Part of a small language model's weights.
Size: 8 layers, width 768, 12 heads of 64 (4 for keys and values), MLP 3072 quick GELU.
Each number is 500 + 25 x the weight over the matrix's rms, rounded and kept within 0 to 999. Layers, rows and columns count from 0. Numbers have three digits each.

# layer 3 MLP down (transposed), 3072x768, rms 0.0266, rows 1501-1511, columns 640-767
441546524547498519502550472460489491492500457492499499509496474473539498503550562544462504534522500508466502489558531479516460507540504517479518457485488563544511498490540483511465501498454504492475526457513452498515495478484520500495468504506463461519489517477515491528507505462471477511519485474486462491518493466518433501465568470491543533499531476492486454506537498455499526488481
477525452501479503480467525483489523481546477552566493513458497487496516497486474511503522508516498518548533455470480505526534515526499476493502479469492479490502481479486484483479489515535519536520515508491503509484480501462505509478542503485570488490514487536495499534533518476510490503491530470524460522500492548474473558490488510525502473473514529529539497485489528483470536496474
444496512468508484528430483532517513481478497453493460495525504510484485497498531541471536482521462497488466469460460506461521522502482486481500524533500529506532487505494551494512445508511469504494492447502506486533496493453474511486512475521522500455529476535530540484488472501490493507477482501511488527476521475515491497507513472493511506533531532468462506506532500522506498545517
493496453484498543507518511437535517472492518507504503522495505480506510533516465501496518493525491484498496505490445492480497514506505516502512489450532484506490448510457474559508501499485461498499495502494502505512496523489519527497476511517489483488507495515494526482510525469490491512486512508503478467529555522513493564475490512475516492520517487477522508512515515478512486485521
530521503520471511515496526525498478523512479517479481553453518481491497486502471504530484496468512446515529515494500538480449494491495550437466523465541533531507497505507509549498500463467499474511499486488493467482500487513471535520484466510492505465494506489522492496508492532529492489518480508477522502513497501489521501519496477501511516508485483486548464546523480496498518493495
454490463499485497492478502467562537471468528462493495470527468553502540527489454518493498507518495461460498548538485475511516504520468513485489474493498522538480496475503490518486520540502461468493538489552477519487515494496503518514490485490457483495528489466475476476495513530465504503454537537525531531536513498514493517471520513440519468524490508526519456502510529547483527500510
513510483489532516484462498518532516466478545546494470536516507484458505502496461497482471483533504515488476527551437525480509453497516522523512499497485481466493526523529556482507479503494462462482445486462511509487506487525479471470520508509512476512504504500543501476517476504530521508532454500452398431502520534529466479495489479479526535515491508487511490521499516473501473497475
432493495484528440517508482479496491468461480505479483492509509491492532495485497495524483498536494520482493484465510516503463521491503484522550510451471433544512512506477480488525448472422470497479489522543488489525501511451511553447473511478483509500511501481534508501506484472527490468517518507528535485514508508486496537501500464494495506500502446522501465523478484478512503528534
488496490487510538480477528492523464544506546492542489489476492501541458512526515517580483489548529522506531496525519513475466496485492495510467531480527541472545504490491519457536494484513520478468458479501456505521508502489444505465517497507526495477476465513538496500482541525529503474500528504507504502547496519468511472474494506487468526462483485510508502487502472503496506503509
506527524492516511528526493470484505512490500512491515485494487491517494483489507510492529506510511491499514503490470491491502504492514497480490511517521497479507537493494508458495497489502509501498497524511511499471511470485510479512520487504494506502511469507543484487494515494476470489490496496509471508511484486478487482490500506440495515512489516500518488495499492504506493507519
547460517479509494458486499494510524493514439471491466530512480477500508505543523507468472502491480498503483491486501502472528505497523523526491453469532474507511449494519515470521473509529501487484497484512537464498496499490489488512487550511505501495450490531551439501508512520476509491500519500485518535507506486525510473536469494493510517526517479483564516527492495484542487490492
# layer 3 MLP up, 3072x768, rms 0.0328, rows 1502-1512, columns 640-767
473541508482499504526511517511510486456461483480505512478527503484514520493493532527522502500508494486506463530496481464529492531454486489537502455511502496451491557569535474472507472464517517465466481491496504543482503537480487497485519530498480513492498473486541504502528475526481509503497438510489548526516487454457516528486458550485521483488520504491534469529469524514500512495495
523480509479527487491518496485506459480474463486497542510481497456508491501487480492509502527504468525498463501475490524478514552510529466501511514527552532478489505524493476520526504529504472531459492525477510525485518504489484500456527495470430520500496547486472490516499507521488521506512534493489496477469528453470487512576480484466508540437487495506531487483486491476543507484501
511504509539490484497525483514473556517482504504484498482498525519470464449507566494525516481483524499514502500496482485502499500470499458488542504519502470508533516497485456436534487468541518466505470543519529499516502506511485468493498475505497529534463491513505439536518489497505501521538541503545501539488479506469449490517480501522485459445516515489489514529478466531491527495507
512447552516495523558566517465473433531490500531487462484462503465541476515512516510518497475503481513471520495484488510465486490500503481495511534517458469520530516503523545503492499487485526461504497558558464493505483505499495412516490504513478517521527516472461499486552511513479490482463542479477494461537501491478495485479423518486512499485499536485500501497449471414499474502505
494520505490487489435499569478531518485456488485506523502479538454496510466487465489511506515484512439534541501503521492507518527506487550491524500518523502499437502479509453500516480483508508475487513530479496509499513487497507451508498482470492513503526519555489488475509484499461503462518507525494464527525504456550507464519474465478473519513545485538485525508495527501522468524494
488506491515479503476537502436469533473446474503478513530501485535492515462516501505516508443539494477476465502532466526460502537514506482481492518480540492507523493540488521502503534504539477516534467526470476506450552467529468521454495499509464482452495519493534472490508487532499498472526451465509487524526458494468515476516476521511479548491494464487493485500519497493492471502499
508527487528541477524501503459452517477497516493517537496503523485517498481473458500487493512525483499529527497465443513468522511531567512499516494496535544507449495488513486516467480495535485486505420509494459507504523488489459491429501528498505520486532492497539502483512512514515474472517536463510430462463501467443518528500540488476480530470489493506527489492490506506528476499501
505512489534497498482526540490498508533480471527495490522460500480510506499554500513502516492491494487528467510462471510478489523517490506534479582533511459511476493522481462464508473509507505475481449548489503507462541491466512500505537533519501472528519468476472478519522462511505460471468536493486520506514446525484503478482451463488483548514493489478489488542442496519471465497505
482505505487532497526548518464468502506500495506485488481509470504490492510477466491480510502496495498497505503511482477506494527500523494498511519522522493457484518490491509456488477505464490485497511504504539484474518464482481473530518476512516490506480480533541484484486517508458494500516518472532465493512495472486511490474467521454523504511469491494498466502475521530508486482511
538467504507526493492482553500523470494509547517509483445451502514494499474504516504515531525501522506491513465510539534505488497503522501518516497514536519486501517503515521547506479487511505480477497522522529531515498521490498501475559510487505515514502503450495484488498499464489474479486546508507475463502497510497469522498543529496482506499518516488492522489526502483484483499468
528521509497513500496529473465527524511468524454499466484511457499503499503449503478476513468455528534531469488508461476486498547501522523517555465514487539458482484542492503528553490530488494542464527504524518487518549554471524559504516501467509557516500490510515498554522527423438471461490494470519491506481487548496482476494495531482492494514517482523524527442556500543474447514531